config.toml
num_hidden_layers = 14
hidden_size = 128
num_attention_heads = 4
num_key_value_heads = 2
head_dim = 32
intermediate_size = 320
vocab_size = 4096
hidden_act = "swiglu"
norm = "rmsnorm"
norm_place = "pre"
norm_eps = 1e-05
positions = "rope"
rope_theta = 2250.0
rope_fraction = 0.75
qk_norm = false
attn_scale = 0.177
bias = "none"
tie_word_embeddings = false
parallel_block = false
init = "normal"
init_std_qkv = 0.0266
init_std_o = 0.00502
init_std_up = 0.0266
init_std_down = 0.00317
init_out_by_depth = true
optimizer = "muon_variant"
learning_rate = 0.0131
beta1 = 0.95
weight_decay = 0.0
lr_head = 0.01
max_grad_norm = 0.5
warmup_steps = 200
schedule = "wsd"
decay_fraction = 0.632
decay_shape = "linear"
final_lr_fraction = 0.05
batch_tokens = [16384, 32768, 65536]
max_seq_len = 512
doc_mask = true
z_loss = 1e-05
train_tokens = 204300000
max_steps = 5319
dataset = "wikipedia_en"
Each number is 200 + 30 x the weight over its row's rms, rounded and kept within 0 to 999. Layers, rows and columns count from 0. The size before them is the row's rms in percent of the matrix's.

# o: layer 5 attention output (transposed), 128x128, rms 0.263, rows 91-95,123-127, columns 0-127
# v: layer 5 attention value, 64x128, rms 0.183, rows 60-63, columns 0-127
# gate: layer 5 MLP gate, 320x128, rms 0.363, rows 0-13, columns 0-127
# up: layer 5 MLP up, 320x128, rms 0.357, rows 0-12, columns 0-127
# down: layer 5 MLP down (transposed), 320x128, rms 0.133, rows 0-12, columns 0-127
o91,099,246,230,167,197,219,204,191,174,202,244,203,185,194,186,196,269,158,205,204,219,131,213,224,231,221,235,185,154,205,191,177,151,252,202,230,230,155,205,249,236,185,133,190,204,170,211,154,236,159,172,239,187,173,230,155,224,159,230,181,227,201,207,211,201,174,186,165,239,211,210,126,188,207,209,217,211,267,189,237,219,183,233,153,186,253,170,191,164,170,197,182,211,219,186,187,252,192,145,218,188,201,151,218,184,211,237,208,194,166,198,205,221,187,181,232,163,265,195,174,207,202,206,168,174,250,210,223,147
o123,119,192,182,247,178,188,191,171,166,203,169,200,216,205,235,190,162,227,191,201,190,297,231,160,156,198,210,213,188,143,213,194,232,120,210,154,224,278,149,169,185,232,242,205,167,268,189,192,216,232,283,194,206,137,183,227,159,169,198,254,211,215,206,186,203,253,181,206,211,189,230,237,155,224,225,175,226,161,191,192,187,191,184,234,242,165,259,211,205,216,206,236,169,162,179,189,201,199,161,176,170,198,197,159,205,175,190,219,202,201,196,192,195,192,189,172,221,235,160,199,195,190,191,194,213,212,167,204,249
v60,099,171,223,198,238,246,230,212,256,214,143,205,200,198,209,167,255,165,214,200,236,194,223,225,162,227,144,246,236,209,154,177,168,170,232,182,180,217,281,176,203,266,222,249,182,164,218,210,211,175,221,217,192,202,187,252,233,222,144,198,188,193,231,163,216,192,190,208,191,190,197,232,261,205,203,245,192,197,205,147,197,224,187,192,214,206,206,188,195,180,209,216,232,262,212,129,233,179,190,187,172,196,203,234,236,224,199,150,216,179,179,297,168,237,204,215,229,180,240,182,184,206,196,212,184,204,200,211,259
o92,085,171,176,246,192,190,201,187,202,178,186,224,234,201,231,185,175,201,239,209,224,232,136,153,127,175,208,171,201,185,207,185,220,187,214,156,195,204,151,231,199,177,149,191,201,177,217,183,186,195,260,184,126,162,205,153,214,206,206,258,209,162,191,140,245,217,168,185,212,193,214,205,249,185,185,215,229,180,166,209,229,199,172,183,199,268,207,164,229,195,185,193,226,247,197,184,228,172,204,178,202,148,178,183,184,161,256,130,213,137,180,230,180,188,223,138,223,223,236,160,218,196,177,190,161,175,193,210,144
o124,104,217,202,190,179,241,214,238,237,218,205,147,205,201,190,195,218,207,161,178,146,182,153,167,228,238,198,240,177,221,179,171,216,173,202,177,238,179,184,191,202,211,209,207,207,208,219,197,219,211,215,235,221,183,195,211,194,230,161,182,207,196,196,290,223,216,214,194,218,189,202,239,155,226,201,200,228,158,223,242,212,206,190,218,253,123,200,160,181,182,248,180,120,184,209,197,224,211,142,201,240,227,165,261,192,173,145,227,195,202,241,160,177,247,160,237,171,178,125,223,206,228,200,213,129,197,226,157,223
v61,101,225,247,161,145,228,216,187,108,228,165,189,175,193,239,193,202,155,190,192,200,193,236,259,206,232,205,174,187,149,198,164,182,128,221,182,236,206,261,179,186,217,179,196,264,216,158,182,188,207,237,162,219,217,176,204,143,183,250,206,198,240,192,247,170,168,199,176,185,158,247,215,230,233,185,196,230,186,164,180,245,200,169,190,212,180,219,200,202,149,206,197,212,162,181,195,206,167,168,201,231,235,186,255,153,140,205,210,219,168,228,188,201,218,165,164,181,179,204,218,211,149,240,231,198,173,178,226,215
o93,090,234,192,258,203,201,199,164,234,170,193,189,198,197,177,165,184,255,191,211,194,213,168,192,133,230,226,223,174,175,185,220,180,217,198,221,253,222,204,230,162,253,154,199,187,174,187,220,287,203,237,237,209,174,204,237,204,239,215,218,147,219,261,155,230,238,239,222,160,212,134,191,279,177,201,221,216,228,208,201,181,212,177,195,166,219,149,240,215,156,232,139,186,152,219,193,200,186,214,241,194,162,211,173,211,186,173,180,243,193,190,186,238,240,233,230,212,185,183,227,232,229,209,206,246,224,229,195,203
o125,116,172,196,159,171,166,153,201,181,259,192,226,238,212,221,201,212,175,194,167,221,211,261,177,165,204,238,169,218,192,218,175,225,166,226,185,188,193,163,195,178,187,206,225,180,226,196,214,123,144,212,194,230,224,221,172,229,194,199,200,191,202,160,240,247,174,168,167,255,161,237,234,184,180,152,200,274,172,256,190,150,146,195,212,213,202,207,171,191,213,204,216,218,205,183,245,172,212,151,219,249,206,202,210,205,200,187,211,173,196,194,240,160,178,156,152,256,174,207,224,218,153,197,284,160,175,206,228,215
v62,096,217,155,226,191,170,220,190,221,173,152,214,171,170,161,210,142,170,212,211,184,132,191,197,193,213,231,183,198,196,183,265,216,222,174,181,144,233,173,238,211,237,236,226,150,239,210,177,194,203,183,149,221,215,169,233,235,188,149,226,131,228,254,212,249,191,191,202,147,159,171,224,254,228,193,213,177,206,138,233,169,228,179,222,200,212,217,238,195,229,177,169,228,219,181,188,208,170,198,247,209,181,152,190,184,235,243,129,231,190,193,142,186,225,142,201,182,191,191,208,220,213,238,175,201,205,190,204,191
o94,089,178,216,219,174,216,293,208,204,205,153,227,218,203,163,198,216,223,222,215,171,200,190,190,196,204,211,226,190,180,200,221,205,159,222,138,178,247,165,212,189,137,186,191,222,267,174,263,215,230,256,208,233,195,242,171,205,186,191,195,222,154,174,220,260,230,280,197,217,199,211,152,228,218,216,259,226,172,206,230,186,208,171,150,234,206,199,190,224,215,195,203,136,225,194,178,144,168,195,147,201,243,198,215,120,189,206,182,178,214,211,163,254,191,174,194,170,175,222,189,201,162,204,230,202,211,189,229,194
o126,116,174,162,180,190,226,134,238,189,252,226,215,227,251,188,190,223,192,212,190,199,177,235,202,170,258,237,187,200,208,208,211,202,197,240,218,235,156,187,213,230,266,224,208,206,167,232,175,181,178,172,167,213,259,192,216,234,192,230,172,186,189,172,161,195,161,107,180,238,212,177,193,166,168,169,191,216,205,236,224,229,142,235,196,193,203,205,199,242,197,205,189,222,215,230,232,260,220,190,258,212,174,201,198,274,211,177,191,230,204,199,225,143,225,227,205,223,129,215,213,206,212,195,123,229,183,170,221,215
v63,099,228,191,225,186,197,174,206,167,200,251,176,191,211,123,157,203,176,253,199,197,206,259,221,217,130,238,194,215,223,176,190,174,211,151,213,198,220,242,168,170,227,178,249,233,147,162,246,297,186,222,198,155,189,198,257,213,225,186,171,207,197,230,249,237,228,191,190,198,222,230,246,199,222,196,208,234,209,171,218,189,235,193,203,231,185,179,163,198,233,223,217,253,199,200,249,131,198,238,232,212,185,197,203,195,188,202,191,198,199,175,161,179,191,164,265,178,249,205,199,204,216,184,233,201,260,204,229,216
o95,089,165,184,160,172,213,217,253,196,215,187,195,178,171,239,172,268,224,232,135,251,160,206,181,165,197,169,230,203,218,189,214,170,149,264,195,211,212,119,197,224,183,234,193,219,166,205,221,176,152,242,167,193,198,227,195,189,194,196,195,211,176,213,173,172,240,216,215,180,215,190,149,181,240,216,232,213,238,211,243,224,243,219,184,163,188,289,183,213,218,263,208,182,225,230,217,265,169,214,175,168,164,153,195,244,194,219,170,212,197,187,226,230,164,166,218,198,217,153,199,198,173,171,215,200,209,223,247,218
o127,121,198,216,228,169,217,189,182,184,194,187,155,164,216,136,221,183,223,180,231,164,166,191,192,204,218,229,173,224,196,151,156,225,177,191,167,156,171,281,182,178,177,159,231,197,261,170,191,293,244,167,230,202,200,179,186,184,187,183,184,192,173,197,240,236,196,209,141,224,224,204,157,192,139,192,167,196,185,186,227,198,240,210,187,236,232,160,222,232,197,206,228,216,202,219,239,192,260,185,204,191,239,185,256,184,162,218,163,231,170,214,234,207,233,234,171,130,198,191,193,220,266,212,189,216,231,200,181,170
gate0,108,167,180,237,176,222,154,199,176,189,190,197,222,176,212,198,198,187,160,177,173,178,208,181,175,164,170,179,139,209,252,224,196,205,213,191,197,152,213,211,220,202,204,177,164,151,203,137,208,200,185,208,165,151,192,150,258,148,214,163,166,225,191,210,251,218,223,230,177,180,172,238,214,184,151,214,209,145,238,189,195,241,208,194,225,220,160,218,194,179,155,190,149,220,180,249,201,231,235,184,266,156,143,218,198,161,189,182,167,223,157,195,274,146,225,180,171,250,216,179,181,225,179,220,204,186,202,168,147
up0,106,183,237,183,219,210,189,186,160,216,187,147,182,181,226,168,163,201,201,194,236,193,229,213,138,215,194,213,245,210,120,176,185,192,215,214,190,234,191,193,215,220,195,169,167,255,156,209,221,214,196,211,221,194,220,187,180,229,242,182,249,200,163,247,149,163,178,220,201,207,139,184,202,200,193,196,153,234,217,206,206,232,227,211,178,202,222,180,188,166,214,183,252,149,181,242,211,239,229,219,196,221,166,229,163,157,219,187,224,121,217,211,129,223,185,219,178,178,131,177,156,186,252,196,237,259,246,165,197
down0,093,248,183,184,252,195,228,136,162,210,208,146,204,225,254,196,247,151,156,269,192,198,240,234,256,181,147,172,175,214,213,182,278,163,224,256,214,205,165,222,175,164,197,176,218,240,168,262,200,212,212,184,215,213,159,178,178,161,204,191,161,216,219,260,167,181,205,183,210,201,231,199,167,212,185,250,160,194,211,184,240,184,162,186,177,194,156,214,195,180,170,186,230,215,198,184,184,182,158,219,194,234,248,218,202,227,216,188,209,197,246,215,181,181,207,240,158,252,219,221,240,223,216,242,182,200,189,205,221
gate1,101,182,189,245,235,218,239,181,182,165,177,207,197,180,189,173,169,232,222,153,182,179,169,233,188,190,195,208,175,201,196,239,245,202,197,210,233,213,166,179,238,228,236,162,229,266,224,215,193,191,204,218,192,233,183,135,144,136,226,192,172,221,175,195,199,178,220,256,176,216,218,320,212,185,192,213,189,179,264,185,191,178,167,202,192,219,237,203,197,198,148,198,213,227,200,208,190,188,151,192,219,177,224,187,231,176,216,199,196,216,212,211,135,211,238,208,216,241,191,160,188,227,189,195,279,200,243,230,274
up1,101,230,201,157,217,193,181,192,192,168,226,168,246,164,204,219,174,229,262,195,185,188,264,167,219,152,163,179,173,188,190,224,158,163,192,216,145,192,166,148,223,223,220,166,198,204,142,224,169,160,218,197,212,227,200,221,205,144,221,186,181,261,202,154,176,232,198,248,219,201,174,225,204,234,185,171,211,210,208,184,171,209,226,236,202,250,226,234,145,192,191,167,271,220,243,110,204,187,168,159,203,204,213,188,193,225,226,270,195,235,202,218,193,237,202,190,187,184,130,153,212,193,206,175,182,200,189,220,201
down1,106,193,228,189,193,183,205,181,179,198,170,189,136,204,188,224,223,176,241,186,198,165,203,235,179,176,232,216,234,169,195,192,177,178,193,270,156,123,216,192,152,223,216,185,207,233,227,187,288,198,217,201,165,224,197,210,178,163,183,233,189,172,186,203,163,163,228,193,249,202,217,223,194,184,217,251,210,218,249,160,196,191,155,203,197,227,247,181,254,182,197,219,183,243,194,273,209,191,117,192,228,187,210,214,243,221,176,169,252,203,197,201,146,150,145,250,205,206,222,241,201,197,210,171,214,210,208,245,166
gate2,099,195,207,180,144,186,240,174,219,199,234,170,214,184,168,222,253,196,177,235,127,180,194,237,255,254,152,148,146,165,226,202,221,208,169,182,233,234,205,243,231,193,166,205,168,174,147,200,209,220,261,187,186,151,149,161,216,210,203,158,247,263,162,189,174,198,201,199,197,224,240,185,220,264,230,188,182,181,207,206,210,195,219,217,198,227,181,217,157,148,236,244,208,197,171,256,204,224,190,178,184,239,213,237,181,215,242,195,201,261,231,171,201,195,254,215,220,200,232,188,193,203,181,196,234,210,179,201,225
up2,099,209,193,242,204,217,198,189,228,252,189,152,144,198,139,176,243,239,138,172,174,171,137,185,176,232,191,207,197,223,195,208,171,210,223,245,235,236,198,251,202,172,201,190,183,187,169,240,224,246,215,189,234,209,213,240,188,245,243,176,199,232,203,221,155,241,177,174,156,210,175,237,190,202,208,178,221,188,162,304,226,241,204,179,218,184,206,192,197,196,195,192,196,270,187,157,192,158,248,170,224,185,224,228,195,252,200,234,188,184,207,194,246,224,177,202,166,188,264,172,193,199,191,213,167,188,238,180,159
down2,106,219,181,174,256,192,273,226,220,181,207,222,162,201,263,212,196,214,157,261,223,237,193,271,266,203,204,173,221,211,190,220,248,236,237,140,193,226,198,177,256,213,188,204,165,187,215,204,216,187,222,248,248,150,233,236,219,149,201,184,154,210,198,189,186,200,210,218,198,279,260,155,194,222,204,217,166,174,202,194,213,168,201,216,189,233,189,220,239,190,149,258,205,242,183,225,173,199,187,188,190,178,212,193,234,168,200,231,207,191,221,253,142,183,208,205,174,188,156,156,212,185,187,203,204,203,191,202,161
gate3,099,228,231,160,208,217,213,212,217,109,165,213,210,208,202,236,207,209,187,229,235,214,236,201,168,188,191,177,201,246,203,146,174,248,159,156,217,185,230,189,250,168,186,228,206,191,206,170,219,228,243,209,223,216,147,211,223,221,243,130,241,232,234,189,191,199,225,195,175,237,176,201,203,218,231,230,271,200,199,232,145,153,194,175,165,182,177,207,213,150,169,179,214,208,219,240,203,184,213,164,223,156,176,234,206,255,264,169,185,222,179,192,238,228,162,213,143,197,182,185,198,252,240,182,152,192,202,176,176
up3,097,155,166,167,162,235,190,236,195,237,238,195,213,184,244,162,199,250,165,167,150,204,259,209,214,213,227,196,206,193,199,243,206,203,199,247,181,236,207,195,171,261,190,168,212,199,172,204,121,162,207,193,220,210,272,244,193,205,212,198,204,229,149,211,181,220,153,210,200,203,225,203,197,179,191,222,232,180,195,217,256,179,185,181,232,215,191,234,223,201,199,238,220,275,201,226,187,218,173,203,192,225,210,179,209,198,165,227,215,223,148,137,135,226,222,211,224,222,205,226,138,238,180,143,209,181,125,222,185
down3,093,224,211,205,133,205,205,255,193,189,263,201,226,200,176,218,219,218,251,213,216,237,174,175,201,204,153,250,157,158,189,216,176,219,235,178,145,192,228,241,140,215,193,214,203,156,216,232,197,192,190,231,134,280,212,163,233,196,174,182,171,220,178,198,275,186,90,163,200,194,195,264,180,191,200,205,198,175,240,179,209,240,206,186,193,210,179,184,189,184,203,188,210,193,191,180,145,204,248,193,157,199,192,222,159,202,142,194,202,202,231,212,228,246,187,205,210,230,215,215,198,166,197,218,188,183,192,199,153
gate4,101,234,246,177,199,158,172,113,216,156,196,143,187,124,209,224,166,208,205,222,156,161,168,203,210,175,250,198,194,197,173,208,144,215,227,235,166,195,208,176,211,198,183,168,179,182,195,197,295,174,187,213,171,151,212,197,234,194,194,205,159,222,216,182,241,227,208,182,206,176,209,232,228,195,226,218,159,263,230,181,150,212,164,219,174,228,179,221,175,188,200,208,243,189,179,190,246,178,206,213,174,208,184,216,199,187,248,205,179,180,201,229,234,236,191,218,121,264,214,207,221,223,205,175,227,163,257,201,187
up4,102,215,218,227,198,159,236,159,216,240,179,234,208,219,245,177,196,176,211,220,233,169,200,173,196,210,227,244,194,201,221,181,173,209,147,205,139,185,202,229,205,222,191,175,245,214,199,207,201,222,218,236,184,171,170,230,244,266,226,182,271,161,178,200,210,193,160,200,197,229,205,234,174,225,248,172,214,214,247,206,189,212,139,231,196,218,220,195,175,146,161,228,219,211,194,203,182,246,161,184,201,227,140,194,207,216,230,248,178,128,210,165,217,224,196,223,239,161,171,159,162,254,183,223,241,144,215,251,246
down4,098,180,185,251,202,237,211,222,205,214,193,233,180,204,175,196,240,209,200,205,237,221,247,235,182,170,176,187,236,182,198,224,253,138,202,181,232,219,116,260,207,256,212,195,149,213,194,186,205,200,178,150,194,240,178,245,233,211,236,168,188,189,209,233,182,168,287,146,172,211,200,166,144,162,241,197,194,200,193,220,225,227,216,200,236,194,262,164,205,203,202,177,184,223,200,186,189,232,179,174,190,171,192,163,145,258,200,181,212,186,206,177,177,199,133,148,182,169,171,164,148,192,213,222,203,207,160,204,207
gate5,100,182,199,197,212,215,182,227,157,182,210,214,224,186,204,173,151,182,214,174,193,218,239,162,216,217,172,217,249,159,173,183,192,174,217,211,217,214,199,212,248,225,224,174,181,225,240,195,223,137,218,194,213,168,230,134,236,170,238,190,138,187,187,175,217,181,208,274,175,188,183,212,234,209,250,233,197,203,249,212,192,186,215,233,242,202,170,186,162,195,242,260,212,211,200,243,223,196,228,257,180,208,174,218,189,204,254,210,187,215,208,210,267,152,210,129,224,250,232,231,234,132,229,196,174,185,198,268,213
up5,108,188,179,221,168,250,184,163,185,194,233,185,234,182,275,219,232,168,248,173,188,239,181,204,175,151,218,164,214,188,191,186,144,178,203,175,254,200,211,210,136,233,235,251,207,202,217,234,173,185,133,176,149,250,191,206,243,203,216,259,174,212,270,199,166,179,226,215,220,180,167,210,197,231,191,172,187,234,232,196,233,196,166,202,194,157,163,201,215,238,212,193,203,239,214,199,210,209,233,242,207,193,205,187,189,179,188,182,189,176,165,261,189,250,233,180,251,162,188,163,228,156,166,209,239,225,161,156,202
down5,115,153,231,175,225,149,258,199,165,219,169,187,175,166,158,165,172,245,198,243,168,214,210,228,210,201,188,239,244,226,194,196,208,218,222,177,195,223,202,180,239,179,166,198,218,169,225,218,271,233,240,236,162,221,235,217,190,156,195,216,190,203,159,166,255,210,116,178,164,223,223,188,230,170,212,224,155,180,188,223,181,245,229,195,153,203,213,205,168,227,211,169,158,128,200,190,203,216,197,220,226,183,210,165,180,206,175,189,133,231,188,203,211,195,186,188,195,179,240,185,184,143,243,211,164,143,178,157,157
gate6,097,212,182,181,183,232,219,206,153,176,206,110,212,225,215,202,186,193,206,175,126,219,214,168,194,145,221,163,136,263,191,206,206,177,155,147,211,202,168,242,203,211,190,165,191,193,191,180,174,216,213,166,197,163,206,224,177,147,269,171,193,142,164,203,222,182,220,169,231,196,198,202,191,151,227,221,178,150,224,210,218,185,147,162,171,177,216,198,207,189,225,158,162,198,178,197,190,191,176,176,228,202,181,217,211,148,182,199,167,234,147,216,242,131,215,216,187,181,122,175,205,195,204,211,205,227,201,237,154
up6,103,191,231,207,247,248,166,173,211,209,188,217,194,166,255,144,186,213,171,195,238,248,205,205,159,219,184,145,217,230,181,219,197,230,217,183,221,186,214,197,174,212,269,202,262,174,178,226,175,230,209,289,152,192,203,236,230,281,159,197,180,169,211,152,214,163,163,168,183,219,238,215,214,219,225,173,139,209,194,258,259,202,209,201,185,204,215,248,222,195,195,224,230,207,185,142,187,244,201,184,238,188,211,238,193,192,199,176,194,236,195,200,219,176,195,217,170,229,215,215,220,226,259,197,238,177,183,152,214
down6,108,223,178,214,172,176,175,257,240,200,224,196,169,207,194,205,209,242,160,222,169,229,217,182,212,225,168,254,161,189,180,207,188,180,174,142,217,240,181,225,179,176,157,164,147,185,195,143,193,195,125,198,214,175,170,242,148,148,266,173,201,207,221,218,167,181,229,202,228,183,222,228,202,196,201,203,183,143,235,150,183,183,152,175,228,230,167,173,176,221,163,156,215,182,234,198,213,215,229,196,246,217,200,131,210,233,186,158,168,183,224,218,239,235,210,158,187,188,165,234,207,167,172,151,212,209,168,244,189
gate7,107,164,266,223,156,197,209,170,189,228,282,145,218,201,214,217,192,184,141,184,187,113,170,170,196,221,227,215,169,173,161,207,183,197,239,201,158,204,140,203,222,202,147,242,245,187,173,230,181,178,158,186,206,221,211,178,204,179,149,240,218,193,198,177,202,211,220,191,205,208,219,199,200,195,219,155,233,178,143,151,196,259,206,159,198,218,191,239,222,185,191,129,164,174,204,237,246,207,187,148,123,226,199,176,162,186,203,203,222,216,147,234,210,179,205,185,194,238,205,175,199,201,196,164,218,216,202,215,195
up7,103,191,235,216,160,218,163,221,131,181,260,166,170,250,174,239,165,211,186,189,211,157,214,181,194,180,241,159,149,189,161,214,167,191,244,201,179,194,220,193,206,137,193,240,184,189,143,176,178,189,210,183,250,228,191,205,203,139,150,203,217,144,167,194,207,222,179,163,217,189,231,217,256,162,154,207,237,177,156,188,185,267,187,187,207,195,178,246,196,144,237,190,166,217,197,204,240,215,174,177,213,180,186,226,205,189,238,179,217,234,150,192,258,222,203,233,178,209,229,223,185,191,157,134,223,210,200,213,201
down7,099,145,219,208,201,215,182,220,258,210,174,168,192,173,183,225,231,249,215,172,178,216,189,223,204,236,157,211,182,209,198,194,167,187,213,181,215,211,229,184,194,197,217,182,226,151,156,176,222,233,198,187,166,259,219,187,144,224,200,198,190,181,228,147,265,142,197,222,133,205,191,240,215,177,110,168,224,243,208,192,192,209,230,187,208,182,237,177,232,216,175,166,246,176,217,275,249,160,252,186,197,190,189,152,207,216,186,156,192,143,192,232,149,156,233,208,193,187,243,175,190,225,222,203,179,220,219,184,235
gate8,097,189,217,208,192,166,213,215,213,256,168,192,232,124,217,173,180,199,234,184,207,202,217,188,183,189,211,211,158,234,254,176,199,198,243,178,188,238,202,179,180,231,253,233,151,218,245,193,164,186,237,164,211,216,265,206,160,213,244,237,229,180,191,191,232,219,232,176,186,281,211,236,194,210,256,193,150,156,214,170,252,174,163,217,157,204,191,225,203,188,233,198,160,205,172,229,204,145,233,149,235,229,190,242,177,225,208,201,209,236,170,179,186,177,246,181,219,238,213,258,217,211,156,180,179,245,162,187,205
up8,107,145,183,208,195,162,181,184,134,230,201,225,204,188,208,194,200,223,176,201,179,173,152,178,242,183,237,224,202,186,185,222,206,224,276,202,260,239,176,186,205,157,257,195,222,190,194,215,221,171,208,205,185,172,262,205,139,160,216,210,275,157,236,213,220,228,231,173,169,226,170,196,152,213,250,129,182,196,227,172,223,220,179,230,228,174,182,181,201,196,225,242,163,195,135,186,192,163,154,205,253,215,244,181,195,199,158,203,178,212,210,196,187,219,183,188,222,215,218,243,235,214,227,154,222,233,188,153,234
down8,099,184,209,214,174,281,241,208,239,198,213,183,205,200,169,233,211,213,224,208,208,215,192,152,259,212,182,128,178,185,223,182,253,213,188,136,183,192,197,213,204,231,174,209,213,220,210,182,242,304,218,181,209,161,171,227,230,246,189,156,179,233,233,171,194,241,210,179,215,151,236,179,232,172,160,225,163,211,169,231,145,212,178,218,179,191,231,166,215,188,171,170,233,217,212,202,256,243,155,205,194,246,185,226,220,225,229,199,226,203,133,218,211,220,218,223,165,212,165,194,192,192,224,226,160,161,201,177,233
gate9,107,216,197,213,197,218,213,205,177,235,214,237,206,158,195,169,216,158,220,253,170,196,216,195,212,184,150,169,200,196,230,165,236,203,229,215,187,187,167,141,172,126,194,236,226,167,224,236,219,162,165,158,204,227,192,217,233,186,166,220,223,197,213,188,195,263,221,268,185,220,191,181,190,222,210,164,211,225,222,201,203,258,218,198,201,257,117,214,247,241,209,177,171,225,195,155,167,200,172,195,192,218,201,221,222,244,251,176,234,160,260,133,226,236,154,237,211,208,211,213,210,149,188,187,204,218,172,148,205
up9,103,201,214,217,166,179,180,218,175,194,244,190,177,178,212,197,246,169,249,220,176,155,191,172,192,189,208,181,204,199,197,198,180,182,221,245,197,201,178,189,172,142,202,283,164,178,180,226,221,202,242,180,198,214,218,206,302,197,173,209,229,185,167,155,214,215,184,221,194,185,169,144,183,138,296,220,171,186,146,214,170,194,212,123,222,213,158,199,205,211,193,175,166,196,151,150,178,197,176,187,219,224,196,177,181,223,219,229,237,217,248,167,177,188,199,224,200,227,155,211,203,132,147,217,211,184,187,186,185
down9,095,228,225,192,184,212,196,230,199,182,237,239,200,228,216,189,175,219,128,136,219,179,222,191,228,134,155,195,161,202,180,191,120,197,166,185,225,208,244,221,258,223,213,177,221,181,221,197,168,216,181,203,205,251,186,162,221,181,158,202,187,187,205,196,232,176,242,178,110,196,219,187,241,244,201,173,178,223,191,192,193,178,202,215,215,180,190,224,223,199,176,182,175,150,207,225,204,186,253,191,245,196,235,204,202,222,143,195,182,170,157,225,205,218,152,196,288,146,194,202,198,214,174,223,187,261,209,196,139
gate10,108,194,179,210,161,212,228,230,205,244,223,207,186,224,263,146,233,192,232,187,197,241,229,148,164,188,229,216,192,174,247,184,179,200,166,203,205,202,150,178,175,233,186,194,189,253,246,223,189,209,215,138,234,165,198,189,217,161,199,239,241,193,197,192,190,214,259,188,213,171,158,160,247,252,239,148,239,174,178,213,200,98,189,128,208,226,225,180,179,213,182,223,186,155,207,168,181,194,174,186,200,220,179,174,194,196,188,207,162,286,220,189,171,183,191,223,186,231,222,223,177,161,226,189,176,212,170,226,201
up10,113,206,192,200,258,181,260,163,176,185,247,200,190,244,144,178,162,171,211,199,227,223,235,226,128,187,217,177,193,186,192,168,243,176,185,248,269,194,183,218,195,230,186,226,155,234,246,183,148,269,193,163,247,195,161,193,184,129,265,222,186,242,205,211,168,198,220,218,203,188,235,234,241,187,209,205,189,222,220,180,195,175,203,214,167,188,190,231,218,163,151,171,197,193,191,237,222,206,230,184,222,182,176,189,169,173,173,216,181,172,229,199,207,196,183,176,149,195,223,189,137,161,217,214,219,164,131,219,192
down10,117,174,214,233,162,226,173,220,213,236,179,236,179,194,231,166,218,225,220,179,186,223,204,214,167,172,171,148,237,243,215,208,214,192,178,176,173,203,209,226,207,215,250,228,216,188,216,230,268,210,208,234,123,214,235,239,206,252,133,213,201,245,176,188,190,127,198,202,162,223,207,225,230,152,209,227,251,191,179,216,244,224,239,179,218,181,218,229,192,191,213,212,276,180,237,164,199,170,206,208,180,206,226,179,244,161,213,214,197,224,165,219,158,211,173,245,265,223,163,136,193,217,206,245,168,221,223,172,208
gate11,091,189,191,154,169,170,253,190,207,244,216,238,196,195,185,209,187,253,191,201,232,197,219,144,196,211,226,184,269,231,218,145,181,205,188,168,179,148,210,199,221,223,183,200,199,204,214,206,141,138,218,178,225,173,241,178,182,163,235,199,199,173,160,190,231,152,231,230,249,251,189,199,224,177,201,219,143,165,263,212,219,238,190,178,232,181,207,182,197,216,227,245,161,194,198,244,226,216,187,288,218,182,174,237,256,203,176,189,235,169,217,196,223,249,173,193,167,197,216,203,178,226,174,189,191,144,141,209,197
up11,099,184,202,214,212,187,172,251,192,188,196,173,197,158,189,185,224,201,230,251,181,242,171,225,239,167,210,169,195,181,177,177,187,182,184,218,209,189,190,188,195,238,224,250,138,208,257,162,223,232,202,233,205,210,158,232,177,233,223,237,180,200,217,158,189,243,151,245,155,178,183,174,210,209,229,205,165,175,141,193,239,205,216,206,176,240,205,195,233,178,197,174,165,168,202,177,147,191,230,185,141,236,180,130,105,199,196,166,218,184,139,195,216,163,159,175,165,251,173,182,238,208,152,190,227,210,229,206,182
down11,096,195,227,199,144,177,197,173,166,215,214,206,183,212,216,199,169,177,223,204,212,192,230,174,214,226,226,229,271,186,236,177,169,220,220,156,215,157,232,199,173,218,169,201,227,171,226,271,170,175,201,205,196,185,219,187,186,200,244,149,246,198,179,269,223,193,164,171,245,236,198,229,177,167,186,237,168,189,289,183,170,208,161,196,244,175,153,154,187,184,280,262,212,206,183,233,199,199,199,201,235,209,175,243,215,173,191,224,231,191,228,224,203,236,188,200,198,234,201,179,170,195,208,261,128,173,208,205,236
gate12,099,226,212,227,242,212,218,203,182,264,225,182,196,158,213,176,228,196,218,188,212,215,197,211,176,187,208,202,174,195,201,241,190,196,203,201,211,276,191,209,218,202,143,191,155,186,189,201,178,233,225,186,239,155,239,145,181,196,178,274,169,170,172,168,217,204,216,171,180,184,208,217,166,232,171,233,217,219,205,187,121,204,179,185,213,194,188,222,211,241,181,181,223,140,200,188,203,146,249,225,211,158,215,213,227,188,178,222,158,181,210,176,220,225,251,207,288,145,218,159,187,203,183,268,196,268,144,165,177
up12,098,234,235,222,225,232,229,167,193,246,211,175,155,213,237,216,203,196,145,182,132,177,172,199,206,186,172,203,165,197,194,189,247,197,243,234,211,255,156,183,229,182,227,207,154,182,215,163,200,211,284,196,210,192,221,151,198,152,182,225,191,191,250,141,174,236,157,197,224,220,187,236,205,247,170,226,209,263,215,190,175,233,156,183,192,177,244,211,160,157,183,125,225,212,202,210,189,160,221,151,248,195,222,219,219,209,211,185,218,213,208,152,228,157,183,196,233,176,198,185,187,151,197,207,137,198,210,206,208
down12,093,212,138,235,131,192,200,169,224,231,188,219,130,207,178,187,208,134,251,162,167,178,203,248,170,210,229,209,197,221,206,186,152,203,226,131,197,177,192,142,181,216,191,229,191,200,197,210,223,171,171,179,202,212,147,187,260,273,192,217,194,191,197,248,194,179,229,208,173,216,190,210,222,165,203,238,225,165,192,185,267,221,162,190,216,145,173,163,217,233,252,188,198,203,195,245,219,235,219,218,226,187,232,208,170,224,219,184,241,189,169,227,207,182,223,213,194,198,227,253,220,193,254,172,146,167,157,196,184
gate13,092,187,202,252,207,170,262,196,193,183,186,207,216,184,232,222,256,190,207,215,235,186,176,182,216,254,209,181,226,186,149,187,211,178,212,250,199,191,158,235,192,162,173,208,250,221,185,161,206,170,204,169,195,194,222,162,219,179,210,192,185,174,127,243,192,183,234,181,157,201,209,198,221,128,234,221,183,210,240,240,192,220,215,147,221,191,130,150,197,189,218,180,211,230,205,167,194,212,244,145,161,269,169,229,154,158,234,195,215,180,155,247,173,189,183,241,143,213,195,233,209,192,189,199,220,179,150,247,197